config.toml
n_layer = 15
d_model = 96
init_std_o = 0.0093
init_std_down = 0.0093
lr = 0.013
lr_mult_qkv = 0.5
lr_mult_up = 1.19
beta2 = 0.99
warmup_steps = 117
schedule = "cos"
doc_mask = false
train_tokens = 237800000
steps = 3629
Each number is 128 + 24 x the weight over the matrix's rms, rounded and kept within 0 to 255. Layers, rows and columns count from 0. Numbers have three digits each.

# layer 12 MLP up, 768x96, rms 0.388, rows 618-762, columns 0-95
118172126106135126128117114086149086137141109151084114108089165104113154122147111164149112146137146132141148135077151146142136153132147123074150094132164117144132150112151135151128139114085109111140082120141133115141092116122124186087135114132135040159128121119119092116121092124144083130
124156129133156117155115143100121145162155112153150121138147136084092131101109130099159098133116089133123139130156106091076102130157114071118124144139157096126128119116091171083106140105128078165125134146088136100137096160108104122115184118124127169142190129130148079125166133122135102137
139160144072111067089155088134109096134122113168131165092170092123143134149139095163071151169094113096146164130091140128121130108139149173120073137127105119114099167143141156127092130094161118120097133149107131156111141120107135188149144147138113118176129133105101097126124161151124098096
135137140116147144101167116143142112108117105152102112122169120082126159129148134115189093141071139103125121147113103123124157135093062135115151162122124070110071139130159161092129100095141147160132121123121131147132140120140166142139128109104093132150124120149093155169137125162143165121
138128116166128137088146123137119142147112097158126102139147150104124094162173114116154118146127128117147160081162140097138114122115134137141114106128116105099132151139113131133126162117155133149126121117075140112147120116166143132130108123108098083136098161121126144123122130113144134125
128085115182159155140129111167107164067145117148131125124109124187174104130145138129137163155090133160148131151127140119168135132091082136126146093135126128134098145113142110135128119071108092121108124166138118116168131111132159169129147149079132103092149161127144120114141121080132107116
131156130170076147138148129112133084124108135142130154101139154125116153127081115147141126079139131179090177093156128187087126122115131111092150075155130070120096130185118135137176150124152135090129120157116111090157177109108114165111140121124190105100117167072096121108105114113133115101
098119135153128117165134132106098148106133137135176127131085189167150131121119105103144100098126139125110085135149128151113150115151133133168129155161140133138105175139128111077100140113128122149113158123106137095101159147140124145123130148147167126118102102095139122112147085125110156110
161116151144122116110093096154137172123126145156115142136109122138087124081117139160145101085145129135130136127115156129096092120178119087111147102168133124128176136143160125138149080161143145156110136122108141110131157154190141166107121136136121110135117100097149134119124084115162116129
102149135179165110173145113124125099157134113102137125099119159118152146120117161169126136109124118136109117130130134160148134114128086117120153132086134122139131118127145167062108094164127120165129103120121134087129164156125151098098130130142123104173139110103095140121119131103183142173
128167119134122119149101131094134115102114134142135136110111130101191094111111120131133114068055138117157163127130127120089111148127086106152128127105139097103165129135140164148134110142114074172127147157111149115125121104091061149160096122112110124148110119113090132131150151134134110091
136152131151137114146126159116090103121119114136093127124152156125158114117111135103140130113144166136107105121114160137095107103131128133102141110127143130144111168132085126115129081151140126160149129117104127109149138123092124167137151090165095129135128127133149117172104118134143149103
119134142169091123125130112123108126148147149101109139137139101088150145116127123164145132137121119163144110146163093175177115073133100134136161129157167128083092144084093158085151102146137129115086178135121155107120150159100148108126118089127107130180108071111101126126107127138136134086
178116111153128138158156117115114162081085128150139103129097126153105108113129178117112141114094116142144108128072091115136108098128128122154116161137140117116143134121124193128151119120174123104110163079092157129105150142110146150155143128161146175132079144102117101152148112105162136115
177179123111116127139117179103127104111099110121115101145128099120152107164084140143086123148106112145142106116129123124139089132127135131094133103087122123141123129131132144136144083135121112110116171118096158163144114126151132135124121125100082158105145122081058114124104101120100174148
108127130126092119177082116132123080120097095105164138119108123100167155150105124147118144147110100134130142157166131176131131124167120129172115109108130150115136130144090138119131114101175118102088121100136121123161148145142103164155130132114140088158139134115091106116159091107130136168
117124095153149121158130120180148149082146130109112165114133134091126139147125097106090140126123162066076172180135109121096116128165103104097136107147154131136133143120116113124146118117076174092139124117159152120137113144133118123153155108143162155098142138103168132115145130099150128114
125118138191127122138120131136119152139110112140148137155117130112067125159173123175172164090162098135136137167106134099148114126153140136138154156161113118150123109089111102131141086121092117114152126099128143098160131156159135167104110117113112138118126084079105146146193114107113110111
137085102116096143119114155151134133098095112135123101148135154140127102110108129123149134148139131131180119158113128164114112124148104128093126125110126126126110126163187131137140110143166149143107121128099162123108111049119092174143098149143142132148111137106133138139129101134130090107
142163146121145133120121115111139124136119151095064109133130103156135126124171101137095140148134124125110128056133125145126134161151149153158136060116058135170136138124160164115103178137147128129083106106176113129147155177172075072136125147141157115115120136145184116154076106161159114153
142102114137163088125113169133144130109137123084122126132108133141109149116146144134113125126138137118111118142152136113144110126152105109094125095186156128086110100148156146116133131121095160118151109089128157138122138146150088138113089140143116145145133124130170121137141126133116152138
135140124150091121145097131159086138164116117132122119148106120129126113148193119132106119089160121106156138114163101146108143088120124106127141118141136091171102127123142108153127121116131146100119160166126166122160133151091095126167162159162099149166141161085108105149127093129141136169
128110115153124099160073111145090114134107142122102105130116120107120114111098079130122116114112085162114147068155127165140099164103108090132165101140140115136175108128164094094167139066168115151126142125127139119107094116112134179162103138134106098124141108120145146146118121171113152149
114112137130157145086135129153140127123083124137130093123117135162118149159132118132110151132155122089161134141137093133121120101159136099109149102125137104075100194151120109115098132187147124138137147113061118183140086078132142154119153146119123097133125096121095073144129111172113113148
133173116123124151129123099138114112153117132157104171095108160136124143164173145105143072138152142147095094167169177168117111169154111112123105117121130137117134119140116127125128088116116114120133076134114135133135059115101098105099106151116115135100103131120147144150144161135107142136
154139087121107130138115099136112140122177099142090140138137107109152152149129115182122150141193143145111146085157110070114078137137079132135138127120164133148129123119135126145139142108133122117129125128135114130126101122106112123133139123100114110110156091138158096141109143072116161130
159086106134154136102102111113190139135141119132122109135091133145136143174131133100104122107091111110120112123137143135134130120110132094110150130091156121114102142132067128117161095123131162141120118174143116125172141128130131156183122177133120128113126061144147086142109122113141131140
122122091167139154152158135115130115063117143132141153135121146120110120108157152117165167118174134156116081154125114136155105121094119124116146111129182163141120146130109149102111149134105131139108138129129173104150152079113114156104120117117076151121115127119132141116131135094158148161
183143150138114142122108143116108135176168136144147115126099125122107137148090114112120120125128160133148115126134128141085109066134117160130113125102116191097121149109126109089189145143094152161151135123117110121130071191125115160098165155111106132116131105122100127182157083145162133081
132158115140100099141129120149099111148130128139117113129152151153111140132137153127132142144130101134126087115180132112084080166150100135147096129173108099110145120136121112130079137125161111122120146143138153096161140093140126136111123194141123115094150128102102157128147140087106125125
149118131160130140098128133150115127179113060125111157143109112134101119163134140146147139136146065114143094156113106155160094128092166140115146119142119148112148119116166118111106133088121138133092141121109104122191084134119135141148119139137121091143142131140107119127124101141141152166
173139147111146161131124128151178156146131147131175115114113136125149155122087150119126110143144086137133108092103105112162110186122172102107154148114160149130083152147178138127086102101119194133114102142125111173143155115120116123147082172115111097131185122131137085130129096104150118145
133138080136106122142099166135143099148136141165130117100107127140121116093121125108117122144139103110095165125119135133181051126156126105134148164092158155077175100100160158099162123158078119099135155132139098135164087142112104120119129054083121146150096113114143164126164118130170119144
138154100133172146126126138117184110136109102154114124144135134122147148118165105187117119120143098097083198127160133107131102136152126103137109090127171172131129114088143104122116101126110170132094132087126135082165123127137140140158129148147103167158112136103148151107159134107117112084
119155163153147152148159140143123151078133105143117108131123096133141129106110164126131125145053107118135184069113119115182139097163107097117135160126124114129096154109161102125131151129118157099103193129138119131110137128153107124103169133144108082110114048143129152136145131121158137128
188152135089085123093123106097110089100129098155123116133131098114163138142128123105119131138077149173128106101157114113095155128149122121150127125103144106147079152135120122156171116106128137127121133109121167107147136150107130153184118124121086184132136103106111102109150153112119115157
124124169116106120135152178173108086086125092151108152160107123186162132143127103097154118165122128090075155182097149165134131115132112112142121135128111076094096149122121122158158070102092113124146131144076162122142100130126077090156081135130114120167124111137129121165155166154092122126
142127134129124122138133159197082152130158129137116125137147118093140111094108123155146142128126094177127168114100110128092137140113155130080134107095134153116137165126125104094116142087150129164134144184063137086115125130105133115106134114121144143141072107113121115147180118136086141139
160143170131126164110086131132128133118147108118096122094101140125136149165099098139154125106156119138160150093138133154119122120135084127125116126169158093155142062130121152090080101133129162121151132102150114132132152091116159120141093142094123124141105125091131123095167099126126160097
179093140162105100120158121143071119139145130150089117163073148114144135144155128130094119129092128098113140093118140120152128123092155111166112146130117089133160183116103098115089148113132119113142174144088168138158118125126117145156108091150114121109114113110114090128156172141141121123
129130116122099137114103101135132147116097103144140168129153139139127088109089096136160163121158124115117085159158146116194131101183130074163153121115093100106110120096105103101153123117141132083142111106150111111100128114161107126141147129105136104109150109127127113116106147104126134124
173100115135123148133155123135172148115081155100096086134136153121157159127119108141123164143087102118130165132105116121105131133132132113116144125103143077118150149095141069092125141112150104129128123119091130143143115103123123108139155151104095114145157076126135135167108142119077110090
104124148147110129111113116087112099112126119148136104118104159129132135122100129140127165179068187138115132167108121131124103161110181102141122137133122118132156142156136116174130157125132074121128109141182144182139158115101134123131139122136161095099116143128140174164159105093145170131
101129164155161124153113127177115142163110145146116134130131141130127163108159148121126130103120087152139107101147115154081127126115104126121102113147106130142090123138176119123188063097123151123115161150121113110163115099158120152114125105155106129131117102101147089123150090129125138148
127155109114092115104138092153080168127156122128134104120108149077124124139146120075117157150128156181123117119117132098140149138141099129163136123126134105121147131131138129136131164092147106161124150120084098095147106120146166129103124132156142136121149126109155139109132132118131129111
124102145163091086177116129127106124125139137152153144094123143092115146137119097159132107128149132142153180150148143157131130157105146132133144101140086094103156094083176138143142103109117121140095155117112134123122136164126121125130151115163121136162093119149081086121144136150135101114
102160123133152160067113137097172155104120116153167115108139147097147115129151124118110182088105146104157111142081088161126115155125101111084126137131115123111159107097187145106104123094141125121169137129147150149143119087129180158091169138060135127103153147102137123114128095147122115125
113132117132083157118118108165144122133140175148145096165149129117092115145142112135128124128161139172100094186116116147117118141145080107119144112113134091130115107098106163099136134145095125158117134129091125146141111135151131134106132102118095125138106167093114108127117176149117140149
133129135197144153132127097121142130065092102134103133140167176133114141117123108121106079135125105089087149110138124106119133139119108080156130158192144111144113151097135118142054127092167126122147125163141100120115105135132132142137110121152096126134173108086099128073117124134137105090
095111110154117122082113124142143122132133101146140141132137157136158062143112160136092116118133124128154112115129160102131146152152132117125126127152163122106127163151126135149116106113093127122118144151109103104149162165156111153144139098159148064140131087130140110190128112137096153104
150150154133093122106140131147150104067124127120121070125088127090130159093097139132118167180127149139095139132148133179140129113132131132122168110107161127120139152130092120166152096135138151159123101096147102162117115106137120159105142126147112169147157085124107151138150149102140166173
147115131144159169117147113117151076189134098173165152119147150125102095141100115094111103127146136137126135140145142134144118157129102135079129138126150107108111127126090131090089152144150173072141117144124124132116112095095124130116118163101123119118102136145112138151123104153167123114
113105115147149067112159128117149104156128115165134125090149157153104141141122119110120162124129134123153105093105128142123165139141134105140136112142134127136133117163121144085107132143126123171122160085132149109153104123106101124125135138155135109161139177114152101123121136071126138163
083127114146085158129163154154131137112091130128076138109123136182142118121142118109144097128107131152135137108128121149149078117123135171160115119120138162125110127116125100121128120102115136094109157110128178092129122103123095135108105113128114113137157131124108149162082156128148150102
112097120109154127152151154179125154170116095160165135097146154129119112121133160125162149142071153144112094135112110130136119164136144123099104104121168126096152127126139108131198134120115095115088143111149173147070129088152132102117118098153145129095097128116131138132145104127175111097
141051126140129125106107145173113150109103150162153133085096146134128093146097135154089122129131141086163120151073145171156133154100078109122179094102103136138071130097119146142140090128121083138121106142123129124166102113126140150150159104128136115106137120123151105124122139133098091064
116154131130173132157127128130131146141116126133157127127118155111138098089141108125129110102104144127150101125134119145094118108143151122102099102147149185119137133098101136124167095164166130126116157139150143117175105127121123132079135146146153166113136140084100095103175117149117175110
112155165177082119100169125129020145165141107133140121139117121132152113132163097101148122162149113093153159087139101126099087145162115126127133097116110133097108120111078150152102077133184109135135157095149137119164143101145145141105151118129124118131105139127086103127129122142106119088
119121143131144082111105161145104122127113121174117103127110108112098091127113168115124157130125140139123096130128147131118130140096143137144090094146135089135144115108154156098124175091092116153118112117141105137145147126126142098117091121164134075104187159098121132167109108130154137127
123102170132171173133132165136144107131090103183151147147137129114152110123106153148134132137107123125126138137125106132099137151133145134162137158131124112098127129133170122090092137154121109144141123146112104122119085085156151125136121147120168107122119116113093131161150127118104144124
137138135159132180113109097164191135162153134135104163101115144120125153151096160105130146136114105163104125121101078094145126147160161111129140149150120112131114149175165172097121127116133126137131134164083100143115127112146114160152119088099125149124124144143109135118108111092135160102
144106138128153167136133130144130110121115130119100104096120153110163114181134105115157123102121159156071156134087145128166134168152081096142109142149118065138125124137080194099145155144139113182159121092148133145111126163132166148167108130120098111139143110082114108097144120160138099107
081097123174158085129122161116144182135099126140142109117109141107104147161111093143116198117127136147120101140152107098150124147120130147148080104119135122113153089145130153077187074102112090129160157090134155110139131137144151129075128142125113135076125093095088117133122121144143148108
104172176167127122086114135111123092118121114148157158089132156129126113161145078122101097103119093103155079109132143112111088105164114157109160116053121160140164126150146127134116171182140149104099171133128123136171121151130132140084145139147145120130120083153095137125128124117146134112
127097126120149150121160098093087102189116101168099116117123144165104124125148139110136121144137120105133149080130159143133114110185106113134102085069128102128112138131084073128136144101116137136114155119125139134139092148132116139176129138136147114149099133102151165151137100145112115109
145101110108093132106117081141124120113141155140150124133115148107126099113154112096128149142157128117129180127139121171074142141130089114144158113157150108118139106146136186135124103128106142093158114151093119111151099084155082136128132133109114187120135110113129150119147119135127087118
112126138156109111089124126121144092099106116159117137154144126132105144122119138127114103125093157125083117129103089140104150114078127147125138099100102133149143161157178166136104103148137139111145144156131139142115137143132155108078142148141110111129123161120098072127162101135167167126
123106112165171081114113153125191101126134109153101124076105154104118126148130097135121163102093149091169104117129140124134111096117139123193115131098159138091111107128105130122102130147149193121161109165141140144153116097091136112130144154125115131143098127081121144122145119095137142110
092112085115096153167173103133108134109106159160127107091136149144132101148110101145159124122169103138112116123131097142169116142120116104140170106134153117106156136158151131103104123168093138098110153126119127130139117117141118114132123162140118124132151122138127135100141113128185160121
154120147131136109135178133092178133143134097147105119145151134140151094139121125105154132114152153124163141104098125107124142073115126152118090113085174110135061149165084178135123165096145134130152135127089151087125136135122121161095124134137110139095131115152094107146164112143111126139
124136179129121111115170095109109159152142105130125139123109155126151118099151128139139161101124159160143142137094136126130129108108135119141133161169121130124125159134138138123145136122153130103103144073141106126119145097122136149105112146121140130152171121156106128154165135134110103104
154155119115136112107061074102108125127109136142156142141139105137143150106141087133091144137154113123158180122120118129147105127149142115098155136153148139128096121151146168116142087108138147110108073116083099124184135162144120164056131098115106125155095129152103089114149130073134141124
133127119171119133125079133125091139176116139154106142123101120088106124117143123173125106087154172144156126084106130147149102085139115138138144093121115127128138138121134115098142106134111102140101155162129148115122125109136161147142132116146144127138108120150139097112115146112105139137
078108159136132109137080170122099113106127137115121145136146146142123125129182131130158125124108096159096121123123087136175102168114153115140130138135144095087160130160119176115129134149099147147110138131104146104115127125168113133149134097191133130117114128091118124102128103115123120095
136118095134091158082161097167152133106117126168117139125106140049134111168157112121133083162147156111154121156191139135129162108147130123117118110141113055134108121066136172142104139117158148206109126097162104116122113127116111149134133149119150108123128140131092084131143154172130117136
119141130145120168146107134109084094162115149116131138156121079133151134151147120107128123151110140159139140150137126132156156144179149140098107136134103139103129125133135171106145139141140155122127120116106132134135169112127060130106105138166164136080139109119161113131179084129148142109
123106155177136130098130095110146154118132114122145103147112159176157126121126154165133104138136116127119114146135115119135132123127134120135116108124152104081125133145147149128107099125128124187115075105096099104122089114167141177134142106153073102147142138112116087107155144119139153100
139100147125153165089145120110112149105177088144146138122144112121109078141131112101115069119116117129136140107130135140123118111096120128115146128139151126082173160128147128111080098128146114145145148146147137101105117110163113099143128103143078161144126091128129115164137145158126132167
168134131163090177109158147148129097118108121087124071157167099101114137153079140120182125120113159162127099127129178100088152144136129099130143145119128133128118140086113146095124121158110116128092121200162124111148138140136123093091167147137122173108081134142109115141153112106111126136
137143104088133142108164116135144139167109122088121146105134122131108166130139139150131116107085141096106158182138141134139099151062136087123148151158122126125118176137182158113077142135110165151098128136140129122095137096134111138130121138184154188158171125090104116128134111146116110107
141105130117127083147137115124100133138097106085179148080160149114193138121100121127138142103155119111143116150144143147127135179157097114111138097142140105072085117118116101131110138086161154136133135179123125120141136105103124131136157112139123128143142135169145150130112070126095154132
136142112169109108158118153147126124153085166135092107130136163174109099161132111107102107142148128154128099104117102104140143144091095146127131124095149116065135070127123142106127161144094158117138144130143138141135175129130153136151153132114120136167139140103115156088154131100132137102
139145107146071129121127118106100108128123118157115087136101126087138168149120148112119100138137124106098128178185147083149119144112131144132085098132157080125112119135139147146164143097135153156141122147119152142100132127132154148064120167119134106076122137122118134171157130085114151110
148137125131131165138142145111135100118139102155123084123126120114117122114156134110174091126120125097108101144101104118111161170142096111145117093082132110117109141125134153101104116124123169094147168088084157162127181112104085119085136100136122168142142142142093138160136105136120135130
109154129127084151130151150138135109113113118166096139088121144101166100133137127121134132120115127135126122178136127142157110121131107122140190148148122117116112126126168131103104140122101133114125073133142109061126119138110180112136099112170120166154106099158112154127104129142160160120
111153125169114123095120140087134103137135161138129132142162144170144132135121140136133105172142143128079158123109127156126094091113133130160122122160105090123099143146170129134100134112140142134144089129139148152189142132157122159118090145116114125151146116134154125135105168134094138151
153137152130125103128176078086075141163185122162145155120083154187159104108100163098102088158149093173172117143143129114127126163144123116097141148133119150116153146099144107110119098106110157108093124145098103098103135114112105107104124132113123151164114086132120143125159094184165140190
149110139154132126115100132073129119135094133126121135109078127116134127122154118137172097169102098104143120131133115148129119063080144103140130133143148135109099152146159146174159092096140088122133143122160138095157115127149126106102135139131126143093100095097146153156190103131127129109
134137123117121147139118101149133152161123115143113094142115144131118144177110086132072142079168107142083168160137129137162132141093126139124106127175151128107132127125143136105146104103110178130176132119173153117179114132116172115145104137136112128128112113134117101142152163098115115158
154124148095142118112126162142149145166091103139117159116139152095105128151169129097094074143124144184139121103140126129154107145112152111123137151157092067134134147143159145118138096098158210143134164120145152118176067140157111106141146104121123111146150153164095154147117127158140151131
137112118105152132104123116086116133121116150111102178152055143125150062130173143071118143056189131116096171114131108113106102136126105094129104121122099182108093127104176185106123136128151107150112148139140118109166117116189066132141163122137134129099165163129056166152138117146141154199
133099105088104131126169133081153149116100123123146146129100133109132108106104105133142119102114151120149127126158113137152119126150100138107137105129165119154117108093136075118138117130136094083115186138139109120152120148101164114129134160160132140113156085134134093138115160095120149173
178139125168093141123152132137112100091117153169103080164126141102090056117134084117149121168163169082131095151085133161122101079101118174151171154146159093137132109142156111091148130127126107137110125105117096138113107158091128133102119130141148122128184113119112138109125098118126159112
166089158138145112122121130103149111086126121128114107141079173107156114118174092120107090112081092157131140110085135130175097104169114113141151153092099150152110163122118114127148104135149154104125160113141111132148152141101121108121106152121117146114119155109109120122161143097124144157
126138147160128118145106154150134123140067137155116143143125110165138082184134118145120131111121125116129157164115080127149149141137128143084183139117116107144112176143124109153141095094117130110141142119088130096116146097114135085149126140143129165090084136078108117134135162107095161120
141125119128161182159154120124138139113117102155153128150071150144099115138136136132143140123128133134138151133131124149171108130109132102108093137098155149099131144136121143121153096113044106098114143136188144120159086159070121119155091119095126124173150171114099131158086169158112160130
117125118118104093113084169088123148137140095147148122123123142124077097156092099139170093124138131110152167122113123113110103151107161127144113151149133125099126136145135153132128144093135115152166133112157141127130144089102127145110153116141150107137129123143118066139154109124137155132
162105116131106075091126130141127135189134131128097116127159140140136147149118130111099093154112133150131110139120121114145111107097130104150173117103171138088057141150129109115128103095123126133098177137160170107115127126134131139099148132147101116150144114109141110110065131159111154118
098134085109131075133099124119101129131122083113130128136127131137120169146139155151182104120172150123137120133146095141109106162168162105139148112140144085129122153133135117116104132120133092127099081157136131106130095105139141131090147177116115083135136089137137138153187105135103112123
130092164117153120174162170136153098174093088094085108180171115091106122125158117133124108153126110095110156137086116119134125106130129114099134142077120113110112151089125118094171142093139164159132119113115146140190147140128071117121162168123151129097142117146106127160164095091112120128
146143150108104110117115142111154136153099089173113127128111136133096134143181115142173066112117131108151159153102142140145102121161121093122095091105155117116141088093093121173130127150099125171121133076135188103146123117133141148110078155165106111115129128117131113101119083137072118137
133161116056175077102141128089207108112085127132118134108107164149092152105130140112127151175118099155087139157094214146050127194094088142145067100116107096133124078051150087084096142113093156107095133142128068142153111122128151181141141171156135111106142170138101131156141128091136127172
160135130132142133136109119102100107106142103139108118095126117143176116112128128139077122098131145167148107113121101095145131115129067125141108100131129164131116106166088147048117095126135093131120112138113116126125140128159150147174122099110113106094100133134159095140127100143123108132
148124151117134097103136142139110108132090110105106117088095107127114118101142136133143113125098122144158122124125141115140135162116130090139118115093139134131112157115135178128149138118128139121133107098115140123138149148120111126124172106152108147120158128154146093139144098118114102149
150151122105107129123121119114135069119141086126135140133158110132145058145142127103095107123145111130126121103107148126120105107133117110150130094125146130140112147125139106091111122093106112118148084169159159141108159153120093183128111114069144111156131149099131134140130126083136122150
154176157134116075127121110161134120074100106134172092100145129115103116136156170104149081103142109148099109162146170117156099109141106087121129171141127115127089151121142094114106135098148141135099142138122145090143117145106148151140131115147123149113125143133155142128143114185152123160
131117108140130098132131103170144088137122117180100183148152141145150088116143130184149159127127148097130149117126108121128139137142126139107135089084150127168098115128154143124110109130108125144177093151116107105149122103126157124116169149117113169106108132126111101144155112169115135124
148130146151066090075117139133171153151113128096139124135107162100091164117067134112121101099138113151121120134136118112152135151157135120087162134183177116111162072129173101133143151112153145166104132105120184118134108146125112187109117151178129120144142101090131092116082137148127132190
139105157106124168146141123104143087126128136145130117119128125078150132098116105067160192124129100126127138099089135136141140118131097159130167126101174143127115178126111162148091171126094088120115182123139112133121123122085137151144131095144115143149163142085157130168175183110162089129
113121128102112111124098122104122096118104097140140143112160123160127133134136116150093158118103121151144087148129107132143106140171096121137125083180126108129166129094125129099112117104150158162121141149150109127128109149126138093175112152111111102145104161123108136095131110105118131121
146139088126128116150183132146123119112121126148119128109117116108128104136111093139116114171124147089120117157074100121122116144113106150119146077115117131110108121113122169139123139190182129150128167099153102120156167129117174133121116093129141128132125143143128106156146109093163117080
131159101131139096152125133149112152100084147143117144163145175096125143159088154148113121121153120126099115150114129122165123113124135076127118157157166129137118142143107130105080127107125150138128124092157103113158131130171160147176091135118108133139089120113130136146107107102062093128
137127121133179154142141135118135127120142113117135142129102162102096090151160139127128159123147132101094113141122131108163142093156138137119173148103119125135123117114160117116177113132100099127098115164132108160126125129108148149099148164117112141109129105136162112128187114069138102131
127124124109116077130156098176110128122119100173124138126150162129104136142159154140188143130107125125126132129139117163117101124145106118090133096141130145147110143110166148114098131129124065098145122118123120130094107148142117113120143145122175176129096119122118131130125119115113079144
135143148104097123134111120142133120106143149134132096155081154117135125144143120132137147116156170141114153172156128161167134153062106081129082118123121150139106129126103168165108147099105131175109116162150128143131156127112131142085083116126116126163129105114153157144156140154114131099
115106138107131120119149120104148114136161158129120151132113121132133116127129139130183155141094140203101122104116135086132138127110115141109136149106127118113109154169133132092138121136130155116065097145158167111141118133099140123169117153134132112130141119154138075154150140128106184107
154102101148133113104147121166141114128185134135181110123155199119096138117128134116154160131137106180081133120190116117103126074129095125108101098083138107106107145128162138117117106135134126141136144141117131163154151099146126097093101135132161131125134153116154085138109099141101151118
132116156106145130115148148150114120081106131105098161126144149167136143115164149159090139137094155180123113117058119163117112119123146133110128109147117162135109106081109140119127161121094120167111156136123138117121116155079133122135120074092070114113140111120130121130111139120161125152
123118109140139115137146112133101163122131105164111100104104127099123082171127099109151120171087164148061110133129132168110138126137150100065157107096111183110124073136145091106107125128133116114127084119127138168103138180133122131135138150155093117161117170158118110145191112169081129152
080117098153060112118155112157096139118101114166164121141135108151162110156114127137108122114147119152086147113109130112167133169079107127139136125110148109093116110135189128136121165117084098142110129127125129106158106133109109153110124185098156154155104125142126174186130094132101128125
115150120138117114126105089137130114140078081132129151111114113155172141118146108111128147075122151122167146148127123169138098101127116103096133153097153150126092116141140120159120093182131112125119138125163152103142144127156112132105132100097085149147113153113094150132148112125070185160
124137131156099117122151133126102109172130120131145124075154168105099141153085115155117134118155120131159105141120113105142074181167118169111176132090126106137155114155129117137100118085107173163123141111107162137107067075150098154144134093140134108113155120142139146133146123125066102129
127182146161111165120136138113125119138113116159122140127074090097099090147087136100118140140094106068151145120162101148152138135149131151133144152111143135145114134107109149160134135139124171122125140140110115125139089097117156135131164143133112146186106089085134111163144123102102076098
111135120137114156093147133163135136134139160093136100091120124117182130150103146142139124131143170145090105115100147124139110130138074149125144132110120143119075133106163122104124119131104107141150108129123096139165098147124120142095171116119142158094081079109112132168141138119103102154
117120127077096117117159147121154128145113133117125141114099139133155107130123158127141120112130131112150119112080104147141110160112163110114109125162124138127070096147112158145108125146124156148061142162112070152113135107137140127140125130167148125158167092118119158138158135115159111135
159137103113128127157106129116144148167105157149140098157104113138127135138128130120131112145143133098119115139123105136045100135173083147099185096110155129125128165128147144134163121157115112114131153164114123084099131083124143139109138135150086159107113132144083083111139145093127140121
121158108115149111164152155164110131121071143149134117111123140118120146137128140148068105175127161151102072172129144146106087114131132116127149098100126147132134134156121146143139129115160127169135148097144129088101136123168193159145135089183140099152132099136109103119138107113126111155
171109132122147116127140124108121114122138171149133136166101141091153142099105129116133134100143116146122098133110117157118149179172150148117171137139148119116129105110152164073142137097105125124090179108133100113129131080106139129115127137120141129137089177137074094149113141123111108136
148119095119130122113106090112123130157130122104110155114140118150140155155140106196159114132120129097131126164147084150114088104118123109124151104121100103103141158109123129114139152120129103112131165128106117163093095129095146172137109170104090125134195156136094135167119123141131178120
140111042156147175116150095162123160159109120114121140130101093130134132105115088134168120149076115139134119105128094146156132136089099112149112105112164132095141159124139084126135088104166146147122137138148131129106169098140086114140167115135118130139112143105087133111128159113110141129
122147107122064163149099107114104095136152124156131144124154154158116105157127132078099108095120139151075167151109144154150100101161086111130157147091094124110111097110131131125111139150155113124125139172124118156122090153081134123157181144149110111129138087080122134139107156148146123172
151140142117096138138145157100068102058140112117139150167079096154171114142114111079132163117118126133143140174133110111118125145147109105126153090203140096106135158111091129125105076159115153152134131124125156136115107135130147142152096140112156166123137149112100112148162127145141163136
125157121105122090125141168095166104113085141142129134143083133106122113099137141163159134130071150128140127142154112135129117143133126111118096143124092124101125114113138168128163155171122084138099108136134138159108108133126125125129125105084118119112098127118100128147115109179163114154
138103108150113169139153151084119120105130104159100123127132138176154072119144172130135111154114163120117160148131114153124074124121110144110136123144149104145180151108097099141116129090121140117129131156133169140112125152115090105106151095081120121136151107135101145137152116131088128116
135140120167130185104116154143119139155134128175104114135139117180141083099125133112135136102113150153122153157102121122119126158171137099150117124135129092123094122172140117131153104134116128161086105129136163127140132108176139179113116123146115116135112158110139110134074080095084094072
100141122153122120135134118184134176160086075153101128147126131102115129099122103119118138128153132126122126138128103142159162105151119089121128108185154174129140124147133147122134154109151128101138114118156147145114112098138142094117071081108124155132122119099152172105176086143095085113
118154124149102126092128117119108136132121080140139131129118113148136109114164128098145139143143151153137124151169099147134108103126125144084146112140165114135136174112082087122122149121108089141095144147138142137133163107108146150162171068151125123108096158168091135176178145148160125120
127119151135166101104136124150117078126150097135141093133097159118085104131081124106109139126123164164135140157116110116149139116146139126114114124100139134129164153165130161130171121117111104169148171108168126102137144129153092149139110128165135084128146106083149141123100142102072166113
104122160121083163090094163125137114148132148157132102082122146121195135115119116151145079147122098136166160099136134103133134145163134125145123182121124102111181119167154155151140132110171133141101154169049116159084136091148097118115113103101064103143141105096104084121176151080087095109
129145111169128154123162108196109115127130109155149105124108144109153149160110094175087149087146163093094173106136160157156127139100134127157103144135141141126100131120148160121144112120172129125159116093126146131091119117147129132118134127090086090102138149146079078107137111112140158126
160135134104158152092125162139111110153131090150116128132094139106081110120094143123109106161108165151139148109119126115123105136087104097119066134134137094112103136138123124148147151112119159110142130143151099119152116184088157156146104101118108161141146111136113134142135108154135141114
114121139167156135144094117115090102125112102139181180143137137116101100118120104151115117097097131135137120081095112125123149142168121101167131156113107128089119085113135137103114085149128157105148148158131108163110127121122160147167113134139108132143149109123126116112135132140129151145
135136154139138154130111139161107142149114122125143114078078126117157149127156158135130178147117169090077099146134109122135095150116104138119121116155123186113122093187146102079166151080145157112088149128095148135153139111156141102123128114121161121116119102122133119099103135149122148123
137122125121142129136183143133114089136111138131110110106129110099131134124117127166090109142129128124074162122143130157142082128156151111146149117114126163083105089109135141131158140085091147138117150135126156147147121173134119167140178082109143145144120145126134153137132107095147063151
110130141111142145138090141160084106189114095146156154125107165110093114153095131117150120116108118161145161136127107092151142095091107141148125093118147123084151158148152155125060145139148151120151118143124129130124143109159090112138105108107089140177110128149099155166131133113130090139